Weights of a small GPT-style language model, trained from scratch on English Wikipedia.
Size: 11 layers, width 704, 11 heads of 64 (1 for keys and values), MLP 2816 SwiGLU, vocabulary 8192, 83.1M parameters.
Architecture: rotary positions, biases on query, key and value, tied embeddings.
Training: a variant of Muon for these matrices, 903M tokens, 6893 steps.
Each number is 200 + 40 x the weight over its row's rms, rounded and kept within 0 to 999. Layers, rows and columns count from 0. The size before them is the row's rms in percent of the matrix's.

# o: layer 7 attention output (transposed), 704x704, rms 0.0476, rows 29-34,93-98,157-162,221-226,285-290,348-354,412-418,476-482,540-546,604-610,668-674, columns 88-175
# v: layer 7 attention value, 64x704, rms 0.0529, rows 29-34, columns 88-175
o348,088,194,159,150,252,209,159,153,218,173,181,156,229,222,252,188,119,152,200,230,206,210,238,193,279,198,136,180,204,197,240,154,241,217,190,76,207,269,246,186,230,187,195,162,156,297,179,152,237,270,162,226,155,153,199,162,217,223,157,280,183,218,255,149,204,177,175,207,180,223,225,158,212,195,150,230,179,240,221,205,244,115,252,219,245,123,143,213,160
o412,095,156,225,188,265,217,142,239,205,191,227,207,159,153,185,181,369,194,202,200,200,201,242,174,97,213,237,259,215,224,128,177,184,222,259,107,199,175,149,273,222,218,248,261,216,215,165,229,250,178,192,251,217,244,189,173,154,277,171,145,157,173,140,131,183,157,174,237,175,159,168,124,202,177,172,141,158,205,218,209,206,164,261,172,195,180,172,210,138
o476,102,169,271,164,177,227,144,296,192,208,171,263,131,193,176,199,154,245,154,237,242,174,259,218,200,255,199,169,207,234,210,208,178,159,184,304,124,194,192,160,206,169,271,179,195,201,256,175,244,155,217,163,205,181,117,211,246,126,302,192,174,260,225,204,163,244,181,170,223,155,190,245,193,226,202,166,155,202,188,136,222,204,168,154,181,124,278,230,189
o540,089,222,219,222,227,205,194,135,182,162,230,223,246,164,184,184,165,221,210,194,248,229,177,206,206,237,209,109,200,203,251,190,203,209,179,148,197,198,209,255,174,229,285,182,200,182,258,172,206,293,222,306,266,279,199,277,209,198,175,199,240,119,245,223,212,137,265,164,283,217,192,210,193,182,228,228,188,197,244,153,148,281,196,221,253,165,255,143,223
o604,098,225,158,238,151,200,241,228,273,184,183,133,195,177,201,206,106,155,221,170,168,225,180,222,213,139,206,273,186,271,181,152,226,247,180,213,145,228,219,187,210,202,234,162,245,158,151,164,293,287,194,237,199,188,187,144,240,214,162,215,288,243,185,186,235,202,199,225,218,174,247,133,252,161,213,194,202,152,212,236,211,186,179,183,253,191,181,229,143
o668,106,189,211,208,112,215,240,260,215,207,187,253,176,231,230,196,189,267,221,246,255,165,205,225,229,218,252,146,197,180,154,168,159,177,213,367,145,143,205,237,199,103,222,243,194,200,208,206,204,125,211,172,187,199,215,227,206,153,206,238,203,214,163,126,217,193,207,160,160,182,189,280,191,200,176,224,235,268,252,259,294,259,117,204,218,191,236,149,217
v29,100,208,179,253,209,158,190,177,224,141,246,245,192,214,270,198,182,216,178,166,269,148,170,116,212,237,182,237,259,215,196,245,220,211,241,236,149,201,196,254,231,201,263,212,201,247,237,198,139,222,269,227,194,165,198,167,155,224,165,226,178,194,184,270,249,189,257,130,192,190,262,167,190,204,185,149,229,192,225,242,233,177,207,163,238,130,241,181,227
o29,106,205,158,206,175,257,211,183,207,230,142,199,231,105,151,242,199,207,211,159,185,209,209,195,197,175,216,188,197,252,183,151,179,212,119,142,281,259,246,240,290,206,211,199,202,128,269,211,216,200,96,157,115,222,266,206,179,188,313,212,236,184,116,196,176,180,184,166,200,245,181,149,186,202,222,198,162,169,236,257,164,178,153,125,176,203,203,297,164
o93,104,187,137,261,220,110,127,183,177,217,226,149,133,237,242,187,218,202,154,174,202,166,194,240,208,164,204,126,207,159,114,179,177,205,155,162,215,143,189,170,180,174,236,241,193,244,200,227,177,168,242,197,188,158,205,202,202,136,140,225,184,251,203,188,262,190,198,192,170,197,212,246,278,153,153,266,212,180,158,167,141,205,131,241,224,205,219,131,218
o157,101,169,208,195,225,194,122,148,246,241,195,211,240,229,155,221,179,224,214,200,203,164,164,162,127,256,220,201,171,206,241,223,210,204,134,222,205,278,253,143,244,206,220,212,160,243,174,156,159,181,182,218,233,155,181,195,231,149,205,242,216,201,234,175,182,184,187,289,246,186,168,164,144,246,207,144,173,177,246,282,204,238,180,236,162,189,173,189,180
o221,095,179,197,243,334,200,262,198,185,227,146,198,187,204,171,190,123,206,179,232,169,148,221,155,157,190,284,191,293,189,198,193,225,209,201,223,180,238,164,232,251,253,199,216,205,132,245,188,217,284,158,194,176,230,241,204,155,219,228,208,201,170,146,179,271,205,193,240,179,215,213,220,185,168,214,234,195,162,212,155,130,184,194,163,185,150,199,228,188
o285,100,213,177,202,182,98,227,233,141,179,172,251,170,237,170,195,171,176,184,211,148,204,113,256,179,142,147,193,266,223,126,187,231,202,201,291,150,190,249,160,185,189,215,149,186,227,232,215,169,148,184,156,227,228,204,215,166,209,179,243,194,283,134,133,213,204,184,151,192,152,194,183,168,189,176,291,242,245,178,188,180,198,207,212,201,103,185,120,255
o349,084,143,258,191,220,176,194,125,92,179,237,232,178,228,225,286,207,151,170,135,200,136,211,299,208,209,222,142,253,205,262,204,251,216,227,240,251,186,218,148,132,154,246,221,227,228,273,179,239,257,218,192,139,140,151,261,152,134,158,179,182,160,184,220,170,151,165,216,174,241,153,212,152,150,332,222,149,220,141,193,231,153,226,140,160,242,182,293,162
o413,096,187,217,260,182,138,186,124,212,253,317,191,211,232,149,324,198,219,156,230,157,157,184,159,199,219,175,167,270,235,149,211,220,238,176,100,182,207,298,154,233,198,232,188,151,213,185,196,122,230,209,189,214,191,228,149,213,263,265,153,159,138,242,197,169,199,229,212,243,231,200,221,236,160,185,217,210,188,174,185,227,139,208,192,188,163,194,198,173
o477,106,188,183,206,217,238,206,257,168,237,183,168,263,146,216,100,262,213,191,192,184,159,242,238,126,208,224,200,174,252,235,202,184,204,225,279,237,148,167,183,189,258,191,189,238,187,167,232,215,243,172,170,211,251,185,180,246,186,148,135,164,204,286,187,187,189,220,174,179,156,221,188,226,290,253,144,247,149,233,255,181,287,232,195,186,247,150,166,224
o541,092,190,117,263,168,134,155,256,238,204,186,212,199,181,181,151,132,152,157,156,140,169,208,202,209,184,235,145,208,218,200,192,228,230,162,271,186,139,138,208,216,154,178,161,282,242,206,191,209,218,217,142,140,171,156,202,185,203,172,187,164,290,140,177,224,201,201,153,199,185,206,118,224,159,213,207,197,219,180,178,180,181,224,196,230,168,174,215,261
o605,100,147,173,208,235,201,235,190,264,153,196,265,194,213,205,246,184,208,123,149,286,169,247,182,149,209,205,184,219,147,193,219,173,134,257,233,201,164,253,223,200,145,156,178,277,169,218,158,203,197,198,188,213,137,152,213,124,105,190,244,167,163,151,191,215,181,184,197,232,206,247,256,117,246,149,234,191,225,219,177,169,190,213,119,249,225,243,243,155
o669,102,217,168,125,181,276,212,193,208,186,205,204,238,157,188,165,208,154,233,240,236,240,153,237,246,171,187,210,224,161,239,164,148,183,191,168,271,236,141,208,224,198,192,205,207,258,245,223,218,287,180,255,283,299,300,273,245,162,207,255,251,202,191,265,186,241,180,196,153,193,199,154,251,157,241,141,162,221,207,271,183,212,204,168,177,167,197,149,193
v30,099,228,201,222,215,139,154,158,235,164,200,170,182,164,222,147,210,176,248,193,196,185,192,135,230,163,272,197,233,150,126,171,199,209,193,256,164,264,194,170,257,224,182,248,268,242,164,254,175,309,211,211,246,243,254,206,241,214,200,153,205,261,184,215,153,182,232,161,166,148,178,154,277,308,295,191,187,172,190,250,209,224,148,215,181,210,250,167,147
o30,105,210,134,233,162,207,206,111,165,174,204,127,188,146,177,119,285,199,276,171,192,219,175,247,203,250,312,229,211,207,131,202,197,171,137,195,180,202,231,175,176,231,232,183,190,220,176,201,239,139,284,213,228,134,254,136,195,154,195,178,231,219,170,178,181,234,217,214,195,206,155,167,159,200,188,223,207,230,213,229,173,203,191,287,143,271,203,139,214
o94,108,252,148,162,212,221,145,214,201,188,200,203,209,215,308,196,192,127,150,192,273,244,177,133,249,206,211,144,271,115,179,158,153,196,162,220,198,203,263,219,182,236,187,204,169,188,182,223,145,230,196,204,168,289,216,127,247,253,181,176,257,248,166,166,281,203,195,157,141,170,194,186,226,193,224,245,225,132,188,243,140,272,198,201,276,211,206,179,249
o158,100,197,280,239,170,176,150,218,192,187,195,159,231,209,220,178,256,183,179,199,210,191,247,283,246,194,196,211,253,222,169,162,138,187,213,222,78,230,220,149,182,156,176,212,224,205,200,233,147,200,128,179,194,223,182,175,237,172,227,177,197,226,246,164,131,224,237,222,255,227,285,160,234,154,188,213,159,233,232,177,220,203,198,213,83,196,266,235,233
o222,100,157,215,172,198,228,251,176,210,196,159,258,161,239,221,250,148,217,295,187,184,209,195,246,248,200,209,226,144,226,171,224,239,188,161,391,219,201,218,265,246,170,174,224,208,227,211,182,218,155,159,250,173,205,218,199,251,190,226,266,209,275,200,296,177,194,217,243,141,230,212,185,252,241,169,192,219,203,182,268,255,202,157,216,246,156,222,195,142
o286,097,188,139,207,241,225,255,229,276,209,219,205,163,152,278,242,201,247,252,213,154,229,187,168,216,168,225,192,199,150,193,217,226,155,232,196,161,170,239,170,209,126,221,250,204,212,211,199,144,164,138,224,219,177,214,166,279,277,221,204,263,152,160,247,195,231,217,147,222,230,219,191,127,182,202,153,199,152,195,273,224,255,210,174,195,236,203,207,204
o350,090,210,262,219,186,224,228,194,211,174,219,153,193,245,258,185,120,179,156,168,246,205,181,226,172,207,230,235,204,212,151,209,143,246,254,185,192,179,163,135,285,186,233,186,207,187,327,245,286,101,240,155,261,244,236,157,203,197,143,196,190,178,175,235,159,197,237,157,202,170,234,248,213,151,233,228,257,214,206,259,264,162,262,237,158,208,215,164,233
o414,106,222,235,221,113,175,236,202,208,204,191,245,194,191,260,169,262,174,142,153,228,246,184,240,201,216,171,193,175,171,179,139,175,156,180,250,217,220,165,187,245,202,180,149,155,138,235,213,237,174,224,196,188,179,216,246,219,161,180,252,189,271,200,239,172,216,226,210,197,202,177,211,184,174,230,220,155,296,223,230,249,210,246,190,166,203,240,237,225
o478,106,226,152,211,172,166,181,166,234,273,225,229,204,198,179,170,165,207,187,233,239,213,232,221,171,211,134,167,270,229,197,180,173,201,207,197,204,202,210,260,157,183,269,142,190,217,207,206,195,161,162,205,215,209,149,239,238,161,209,159,199,180,210,218,264,139,279,252,173,241,203,292,153,276,124,123,274,257,131,195,163,237,189,159,219,173,256,224,209
o542,086,191,240,173,206,169,251,206,151,173,188,168,242,180,206,223,166,154,223,217,207,251,205,188,167,216,149,206,180,201,158,235,178,277,138,310,123,254,192,237,161,273,224,136,278,207,216,264,214,219,175,108,198,313,118,186,203,224,215,253,180,203,179,188,164,216,206,116,230,175,229,146,218,239,288,232,162,235,217,226,160,229,131,161,216,186,191,76,254
o606,104,214,215,238,229,231,186,219,145,201,176,218,198,212,258,178,197,241,232,181,160,199,244,169,210,193,224,247,239,243,186,208,202,213,244,329,239,187,222,167,262,253,219,240,152,226,191,205,220,224,180,154,195,230,256,153,232,75,222,241,205,180,165,210,206,139,264,167,265,204,189,202,256,193,243,263,249,202,307,227,190,157,236,251,135,198,272,146,152
o670,104,137,252,181,231,277,222,209,266,260,169,204,200,170,166,187,159,227,178,260,217,214,233,282,133,256,199,150,110,228,168,160,115,197,292,206,207,216,263,241,162,209,148,159,158,171,237,221,157,243,183,191,178,171,111,172,169,217,246,182,127,271,190,196,176,194,167,252,228,233,167,212,166,239,196,139,142,236,249,163,164,243,193,136,172,272,223,191,185
v31,097,222,212,175,238,172,229,187,213,141,166,214,208,155,154,212,188,213,215,249,148,221,159,188,176,212,247,244,177,267,183,146,223,172,176,180,154,213,214,178,214,179,184,198,199,246,243,117,160,219,160,188,235,191,179,176,150,240,255,214,236,184,239,180,237,122,219,244,139,197,207,186,195,178,177,174,98,226,207,214,260,157,254,277,200,210,286,223,176
o31,103,186,251,231,188,123,216,266,269,154,166,251,140,169,186,188,127,198,222,274,130,232,262,250,193,206,218,177,151,197,239,184,212,233,277,124,207,214,163,243,252,193,223,180,131,250,195,248,201,145,222,252,236,188,215,252,221,261,218,253,203,225,201,240,143,228,201,272,150,171,253,136,248,147,161,159,180,229,188,142,194,168,285,201,233,197,242,160,245
o95,105,178,245,189,188,185,190,244,266,167,160,200,172,184,181,203,223,175,181,122,194,205,187,177,252,200,187,228,197,209,198,190,166,179,193,192,183,157,88,156,179,206,152,230,219,151,208,189,213,220,135,206,203,148,188,167,189,217,190,197,246,163,245,211,187,198,221,233,182,199,274,199,149,289,263,204,218,217,246,180,208,160,134,194,194,228,195,208,167
o159,097,203,205,188,188,163,237,199,186,298,236,148,173,185,284,237,254,207,146,201,181,201,223,160,268,222,253,218,207,168,158,191,200,187,202,79,206,198,185,224,225,137,210,197,110,97,145,208,235,182,195,191,282,199,211,258,188,193,153,197,270,174,241,251,205,220,193,149,199,264,189,138,164,252,252,218,223,165,220,198,194,169,193,170,225,176,208,148,266
o223,095,145,276,206,216,96,203,189,194,174,205,217,170,187,250,182,218,224,272,177,219,337,185,192,172,170,216,153,199,243,175,197,240,215,280,122,141,208,217,233,214,257,242,248,237,138,282,191,266,195,238,172,208,195,188,246,174,194,236,254,169,151,211,175,185,190,142,255,188,222,237,164,182,205,178,235,223,276,247,151,145,159,221,254,115,262,143,266,230
o287,101,232,173,156,224,173,223,280,195,185,217,175,172,117,213,158,271,174,247,184,213,259,155,207,231,190,155,126,217,184,244,189,222,184,168,180,184,253,187,171,273,249,251,205,224,188,224,161,193,210,199,229,167,164,173,231,144,212,248,213,227,266,256,196,239,161,128,221,148,144,210,168,177,232,191,212,195,252,252,160,237,207,192,236,184,183,223,222,188
o351,086,211,234,244,292,210,227,221,189,185,232,184,221,193,173,161,254,188,167,177,214,147,190,136,173,170,208,194,179,225,182,190,241,215,178,78,192,231,242,201,183,211,196,152,246,193,164,106,148,229,192,162,201,285,183,201,213,198,229,229,168,238,250,183,254,135,161,224,197,247,212,266,253,242,152,212,151,239,242,246,220,244,191,238,156,258,208,151,131
o415,101,173,252,147,160,186,251,195,227,205,112,266,199,224,171,153,156,248,166,259,213,264,171,255,174,160,221,223,147,184,194,169,233,228,199,169,194,191,123,191,186,239,188,264,206,241,265,181,140,137,241,207,192,188,239,180,181,131,169,205,188,256,228,203,195,208,205,195,220,220,143,204,199,171,235,160,125,251,196,176,201,136,179,223,219,158,199,152,239
o479,091,254,173,231,187,211,126,169,202,263,276,179,197,185,267,256,123,148,218,201,225,193,224,129,126,206,268,222,190,200,197,185,152,153,187,13,257,230,240,263,161,170,206,226,223,212,109,197,209,136,151,197,243,138,292,125,244,221,213,170,221,229,169,243,179,250,228,152,202,221,173,296,175,111,180,212,300,166,211,200,139,237,164,163,186,244,222,194,185
o543,084,171,273,273,246,193,202,213,250,122,163,198,177,149,202,302,222,234,142,178,275,156,243,240,222,251,193,210,152,188,165,138,144,172,181,119,197,181,277,225,237,117,200,131,188,287,226,124,180,145,206,127,240,251,219,194,271,134,216,136,164,184,208,133,163,233,225,164,171,165,253,249,198,185,214,216,126,204,175,208,242,181,240,129,184,199,153,257,223
o607,104,163,220,216,257,229,127,205,228,177,213,205,213,192,165,195,258,213,177,249,210,232,207,237,178,149,187,123,224,178,206,176,183,189,221,187,112,191,194,188,252,236,210,223,173,207,194,123,140,216,179,247,148,171,181,193,215,156,165,287,148,203,230,234,195,135,196,232,172,197,206,211,273,236,235,187,143,263,209,192,209,159,264,203,228,184,241,146,246
o671,099,206,150,226,222,182,186,202,206,172,230,174,158,255,238,251,233,255,181,216,249,227,304,158,180,239,189,208,216,151,224,221,190,137,175,93,225,191,181,242,197,138,191,173,127,168,176,216,228,218,234,181,213,229,163,208,219,225,207,241,210,90,215,217,171,273,199,254,177,256,85,239,254,223,215,224,178,180,195,206,154,257,180,239,187,190,94,131,198
v32,102,188,194,253,239,179,215,154,163,211,149,278,156,251,256,163,273,140,262,194,233,195,198,214,206,216,229,142,192,201,194,222,151,206,238,219,232,302,165,221,235,150,197,195,221,195,165,260,157,156,224,141,223,199,184,152,179,192,189,234,187,179,196,208,202,179,218,232,157,240,192,192,148,256,221,223,238,185,202,223,173,242,267,133,181,139,191,219,212
o32,106,168,189,224,155,271,220,165,211,167,195,279,228,167,195,186,57,271,188,253,207,214,227,215,147,159,133,186,244,144,191,226,224,188,202,450,140,228,180,235,207,155,268,238,246,168,178,172,238,195,203,231,205,212,240,190,184,172,185,162,148,207,157,182,163,234,221,206,320,175,191,256,182,163,301,171,258,204,217,257,200,237,186,191,256,231,203,216,221
o96,094,164,234,164,244,188,73,167,225,201,214,188,258,216,162,214,225,234,133,189,199,213,199,230,185,180,210,238,190,250,190,221,194,163,94,182,176,193,183,182,179,240,200,208,219,222,271,213,205,161,213,253,277,237,148,172,198,212,124,167,253,184,223,229,171,207,188,263,172,176,148,142,182,158,179,131,209,223,164,173,214,227,191,119,246,214,220,222,193
o160,106,280,211,220,178,225,189,281,148,166,193,138,210,258,181,210,157,238,238,179,209,240,160,176,197,247,249,132,117,245,189,188,167,214,269,231,169,227,252,222,222,199,189,145,196,230,155,140,148,228,138,179,210,197,263,211,263,99,205,177,168,244,179,244,171,198,186,200,220,209,130,223,186,246,163,238,200,261,123,177,183,197,266,182,182,120,278,204,136
o224,092,220,291,260,271,279,196,161,211,178,178,189,169,155,239,145,155,150,219,216,170,168,216,226,202,257,212,147,182,225,206,208,270,215,155,325,194,191,136,184,285,238,194,180,207,236,214,137,259,160,246,137,186,220,172,127,216,170,156,202,206,225,184,167,229,246,177,185,157,163,212,194,208,145,279,148,225,300,191,274,193,230,180,220,256,217,188,259,247
o288,102,134,194,191,249,143,154,220,208,223,232,169,195,252,239,206,248,222,185,208,181,305,116,194,227,144,160,147,208,168,274,192,279,173,132,237,156,194,207,161,184,220,208,234,144,193,208,228,204,225,128,264,173,199,132,178,281,211,210,322,247,149,189,219,218,133,253,262,248,166,249,270,186,124,264,186,192,212,236,146,227,276,214,164,178,201,244,260,218
o352,080,252,286,211,178,224,179,183,261,170,169,184,159,213,180,188,266,171,235,198,278,164,281,226,183,244,188,247,165,214,163,247,228,226,166,288,254,193,150,228,163,171,183,246,231,176,242,135,250,166,218,270,229,179,205,223,205,197,134,185,174,239,194,223,143,214,249,173,217,215,207,137,159,170,304,187,178,260,213,226,207,282,228,177,230,213,230,214,230
o416,093,204,124,206,171,205,161,183,165,164,223,178,201,258,212,196,196,178,206,204,240,252,170,203,162,170,203,184,179,231,135,213,198,180,161,428,212,192,241,164,230,246,237,190,291,198,183,220,91,262,223,206,134,263,135,173,233,228,187,213,204,200,180,199,137,182,134,269,167,134,179,193,217,189,226,214,166,276,196,198,209,240,231,223,158,208,206,187,234
o480,091,211,175,145,275,260,205,278,232,258,165,183,188,125,180,147,231,201,131,151,192,179,210,130,197,172,152,244,253,152,243,187,145,235,217,214,185,220,212,198,200,196,267,208,219,197,177,227,225,221,188,186,159,181,201,270,158,177,218,177,221,158,230,113,162,230,137,189,174,209,167,164,217,210,146,234,194,187,197,213,167,214,174,213,177,247,175,225,206
o544,089,135,188,202,157,208,250,154,222,239,229,295,183,215,196,141,66,216,214,188,181,216,233,192,209,220,119,126,177,205,226,107,208,165,205,325,220,187,202,203,258,211,145,240,161,161,245,261,171,155,256,188,188,169,231,212,202,206,135,213,222,236,130,204,291,255,227,274,147,149,225,247,204,205,157,138,186,174,186,229,215,192,170,196,169,234,216,154,173
o608,091,269,154,233,227,195,229,106,189,182,158,172,243,248,219,123,188,195,266,265,134,248,214,240,201,213,152,170,278,243,175,186,198,227,297,261,190,234,167,150,269,166,170,165,204,156,186,181,235,220,174,206,188,208,176,132,162,260,167,186,178,219,120,203,186,209,221,171,167,234,203,236,167,191,253,216,195,271,216,232,251,129,259,213,160,215,169,123,177
o672,092,173,220,217,144,222,199,225,177,202,177,221,192,154,222,171,224,182,255,159,200,147,207,205,233,186,222,212,151,179,173,174,232,170,175,184,233,208,222,219,201,146,258,250,147,251,206,220,173,238,173,216,190,222,251,202,148,246,256,199,199,169,211,146,212,181,175,202,159,130,219,232,255,247,175,225,225,194,191,185,182,206,192,164,175,196,134,150,210
v33,103,184,184,237,114,285,214,218,172,222,201,295,185,217,154,161,261,172,203,176,103,161,214,245,267,189,148,214,224,164,125,227,233,281,216,228,209,210,211,172,193,210,227,200,166,209,246,211,129,169,156,158,223,221,178,187,182,212,125,253,226,145,267,221,174,184,257,217,192,209,170,231,253,266,189,201,215,165,234,141,182,199,198,142,136,237,235,198,166
o33,097,247,214,240,215,239,265,211,102,249,263,179,167,224,186,243,129,213,267,200,164,161,157,237,197,203,182,210,178,278,168,232,195,217,196,165,194,223,159,145,233,173,187,192,217,152,177,177,162,206,163,82,227,201,236,224,238,312,191,201,165,135,214,217,198,184,181,276,128,192,240,218,200,155,178,236,283,292,148,179,219,189,227,240,221,205,189,197,196
o97,113,200,211,233,151,116,228,182,207,172,201,218,185,192,147,212,229,167,283,198,273,112,160,204,205,217,213,143,208,204,172,228,169,218,275,146,189,105,164,201,248,221,250,187,177,174,233,240,208,174,166,245,236,208,187,163,217,119,141,177,220,199,213,181,197,222,96,184,183,138,229,227,208,202,227,205,209,216,202,177,200,169,236,165,220,194,178,212,215
o161,109,143,174,231,191,217,178,214,185,253,164,160,166,78,172,173,145,145,148,216,229,217,145,187,199,236,181,218,129,238,198,187,293,159,200,129,239,170,221,142,133,273,281,196,232,231,185,186,212,152,235,214,187,172,180,239,212,255,213,176,137,222,152,207,250,128,200,136,171,198,186,207,188,256,266,205,231,95,193,224,233,196,173,252,183,180,241,190,177
o225,109,159,168,198,199,212,167,186,148,184,243,192,219,194,198,256,263,237,262,157,196,230,252,197,226,178,183,189,151,207,206,226,157,220,230,108,202,123,229,131,287,207,187,182,204,239,173,156,135,201,190,218,201,231,147,215,191,289,247,282,229,134,144,173,120,202,205,205,151,198,212,182,210,226,215,249,233,229,183,220,205,208,183,206,181,144,252,185,110
o289,111,132,196,172,158,156,250,229,196,124,128,232,225,137,173,172,240,208,225,117,213,218,203,208,202,183,178,141,230,168,193,216,194,225,203,38,174,187,166,150,170,179,209,180,240,212,175,191,221,235,171,169,195,224,161,170,180,208,213,172,263,201,246,156,156,203,200,137,208,165,308,174,198,216,230,200,226,264,166,223,206,258,212,105,245,193,187,200,185
o353,076,242,217,292,130,178,145,253,185,171,170,179,135,159,221,228,215,173,171,193,222,190,210,199,160,203,173,241,231,233,260,244,221,168,263,100,178,206,226,146,260,202,174,163,150,135,250,273,219,196,177,228,239,180,157,151,174,247,236,153,180,135,242,197,135,233,187,155,206,106,187,184,168,190,244,188,238,244,175,182,130,196,223,207,147,204,213,148,216
o417,090,121,250,173,259,206,109,161,139,206,163,222,233,212,171,224,216,119,224,167,212,194,173,254,227,243,126,176,209,210,210,261,189,145,148,169,221,197,214,169,286,161,225,255,247,213,99,185,132,176,236,238,192,167,222,186,247,243,192,143,222,266,255,189,225,238,133,241,206,201,166,219,274,163,234,225,212,185,180,183,178,167,220,227,152,245,210,134,233
o481,103,234,169,146,199,208,176,139,232,217,205,148,237,244,262,195,286,239,97,256,224,192,215,216,168,240,224,134,214,243,209,167,126,226,210,76,161,268,207,222,191,132,228,224,181,261,205,213,257,241,225,142,172,189,247,226,198,138,240,226,146,167,194,251,240,216,217,184,263,208,152,209,153,179,175,169,188,208,238,218,223,257,197,200,178,161,149,263,160
o545,086,166,122,261,180,162,221,144,189,216,206,223,245,172,184,156,165,168,235,130,220,192,226,207,272,176,151,158,176,189,156,160,171,207,221,229,230,198,229,175,209,199,168,142,190,241,163,200,236,231,170,217,176,161,206,202,167,160,197,287,192,193,151,173,217,207,125,144,178,250,134,244,241,240,166,165,234,294,259,165,261,230,169,162,210,201,191,159,238
o609,096,162,249,181,169,152,164,160,195,177,193,229,222,124,254,188,168,151,182,143,176,210,181,206,225,165,103,182,176,144,238,223,230,201,186,140,225,173,220,169,278,294,142,156,176,205,221,217,154,173,182,119,233,200,158,181,174,241,135,214,271,182,235,248,182,213,217,152,224,192,259,238,282,176,214,212,246,202,171,187,198,204,197,210,155,188,225,161,215
o673,103,237,240,169,210,202,175,183,188,271,239,216,195,133,207,193,107,245,176,202,187,204,190,236,220,202,186,175,196,179,213,132,233,173,93,118,267,255,139,207,233,281,237,261,223,291,204,235,157,286,237,189,154,146,193,268,244,200,279,189,184,252,138,212,225,229,235,237,195,208,213,234,248,224,251,237,176,218,242,249,226,231,108,245,203,234,235,269,302
v34,103,123,182,173,222,228,224,237,238,228,147,193,189,157,196,172,190,93,140,271,232,195,229,171,200,268,198,208,126,148,165,193,239,113,238,176,228,211,200,176,180,140,204,218,203,184,272,200,187,266,262,134,285,242,277,195,158,224,252,168,231,170,206,211,183,198,243,169,200,136,201,133,195,179,224,194,168,124,193,208,145,217,53,188,211,192,267,237,246
o34,104,205,143,227,233,211,227,201,225,197,167,139,161,155,196,196,111,244,156,135,259,159,262,212,214,105,224,175,251,187,249,217,225,185,240,155,200,161,242,247,216,178,157,129,177,168,163,238,155,177,182,205,192,196,173,178,217,209,190,266,192,174,166,175,266,211,296,197,208,183,182,215,153,159,245,142,125,195,242,203,180,169,189,210,229,208,175,258,236
o98,111,220,236,180,210,148,181,231,226,198,244,235,161,190,198,175,241,177,162,205,206,150,233,187,249,174,138,264,182,158,193,176,163,214,213,178,178,201,138,158,129,179,190,277,178,230,224,249,163,284,190,155,236,119,228,235,147,174,145,192,160,158,213,129,192,210,132,185,196,176,184,186,237,232,219,243,204,151,192,185,167,192,176,259,165,269,170,149,199
o162,099,190,209,211,203,241,203,219,189,211,202,190,208,215,190,165,272,208,163,214,193,239,228,217,167,212,230,206,199,173,172,239,251,248,182,117,245,185,172,278,236,265,203,212,174,186,185,217,280,205,170,154,162,231,182,263,192,226,219,196,270,133,295,201,223,184,169,211,181,223,139,222,165,153,241,175,206,218,238,182,194,209,188,244,211,194,175,235,184
o226,103,173,140,227,241,250,168,219,184,187,126,158,175,174,206,172,137,244,142,279,219,208,225,109,216,192,256,170,216,243,146,236,232,249,167,66,186,214,144,209,138,244,150,137,202,117,205,264,234,241,209,190,273,155,219,156,150,203,228,115,177,172,181,271,114,237,224,211,195,206,195,195,187,243,268,94,170,130,154,188,149,241,127,138,244,184,241,203,194
o290,096,165,190,167,186,184,261,218,260,217,191,206,294,197,235,174,187,176,271,144,225,185,160,219,209,187,152,275,165,203,190,269,213,236,121,211,200,192,201,95,200,192,275,195,176,165,227,264,213,230,193,175,244,169,237,218,188,233,209,183,205,137,271,259,248,251,225,171,215,169,284,134,207,225,227,177,171,305,228,220,199,222,195,192,237,235,189,246,261
o354,087,241,192,170,242,240,239,236,246,190,136,219,147,151,195,192,216,206,162,187,98,228,194,103,217,228,261,239,260,201,134,206,127,156,235,227,208,195,153,190,159,265,185,134,178,227,198,162,258,148,225,281,209,203,163,153,213,143,177,224,233,209,205,153,223,236,235,232,213,218,195,217,161,216,201,156,269,157,192,198,200,176,169,238,271,197,171,187,247
o418,092,195,207,228,127,237,256,246,222,161,201,187,172,189,202,201,249,166,154,220,230,155,172,252,218,202,247,175,199,263,184,235,193,195,217,107,208,200,212,202,276,173,250,262,214,265,275,215,162,159,182,131,141,213,251,172,237,215,157,191,147,189,210,157,226,273,187,155,186,130,187,253,153,254,235,264,205,251,227,166,234,213,157,208,268,192,197,246,143
o482,097,210,189,220,207,194,240,226,169,213,207,156,262,241,144,236,233,249,203,166,184,240,169,250,137,203,186,151,187,164,237,158,160,230,190,118,202,269,264,204,212,214,235,201,232,177,152,233,215,193,183,151,146,134,252,186,188,181,196,211,153,226,147,252,176,163,149,234,221,209,210,244,209,183,143,305,153,143,163,179,202,225,232,202,127,131,212,167,143
o546,087,223,168,198,263,240,188,230,155,169,157,176,236,265,220,253,238,234,232,196,161,211,193,128,214,149,215,211,233,239,203,155,232,182,194,140,226,199,141,286,98,196,162,199,164,163,280,233,151,277,208,234,232,168,104,196,205,225,238,126,117,227,294,146,151,162,192,217,158,179,180,159,195,197,246,247,184,193,225,202,164,190,148,232,189,213,171,179,214
o610,094,300,208,214,202,225,246,199,252,225,130,224,209,136,184,184,166,191,195,227,158,229,161,173,235,204,206,209,153,184,267,193,243,180,219,123,212,305,209,239,143,192,232,184,166,209,213,173,141,155,240,193,247,237,198,211,163,219,235,277,162,211,251,221,223,233,269,202,221,172,163,242,189,206,175,229,269,162,243,141,144,170,172,193,281,260,230,154,262
o674,104,140,191,208,116,176,185,268,237,141,197,197,182,276,217,135,211,226,212,173,190,167,192,166,251,263,162,202,118,147,249,203,182,241,184,214,217,152,250,220,260,175,173,224,180,252,234,193,253,130,196,280,200,196,178,231,234,208,183,210,226,180,193,169,209,194,234,260,168,226,243,161,207,177,233,195,190,246,84,159,236,228,223,238,164,195,145,255,172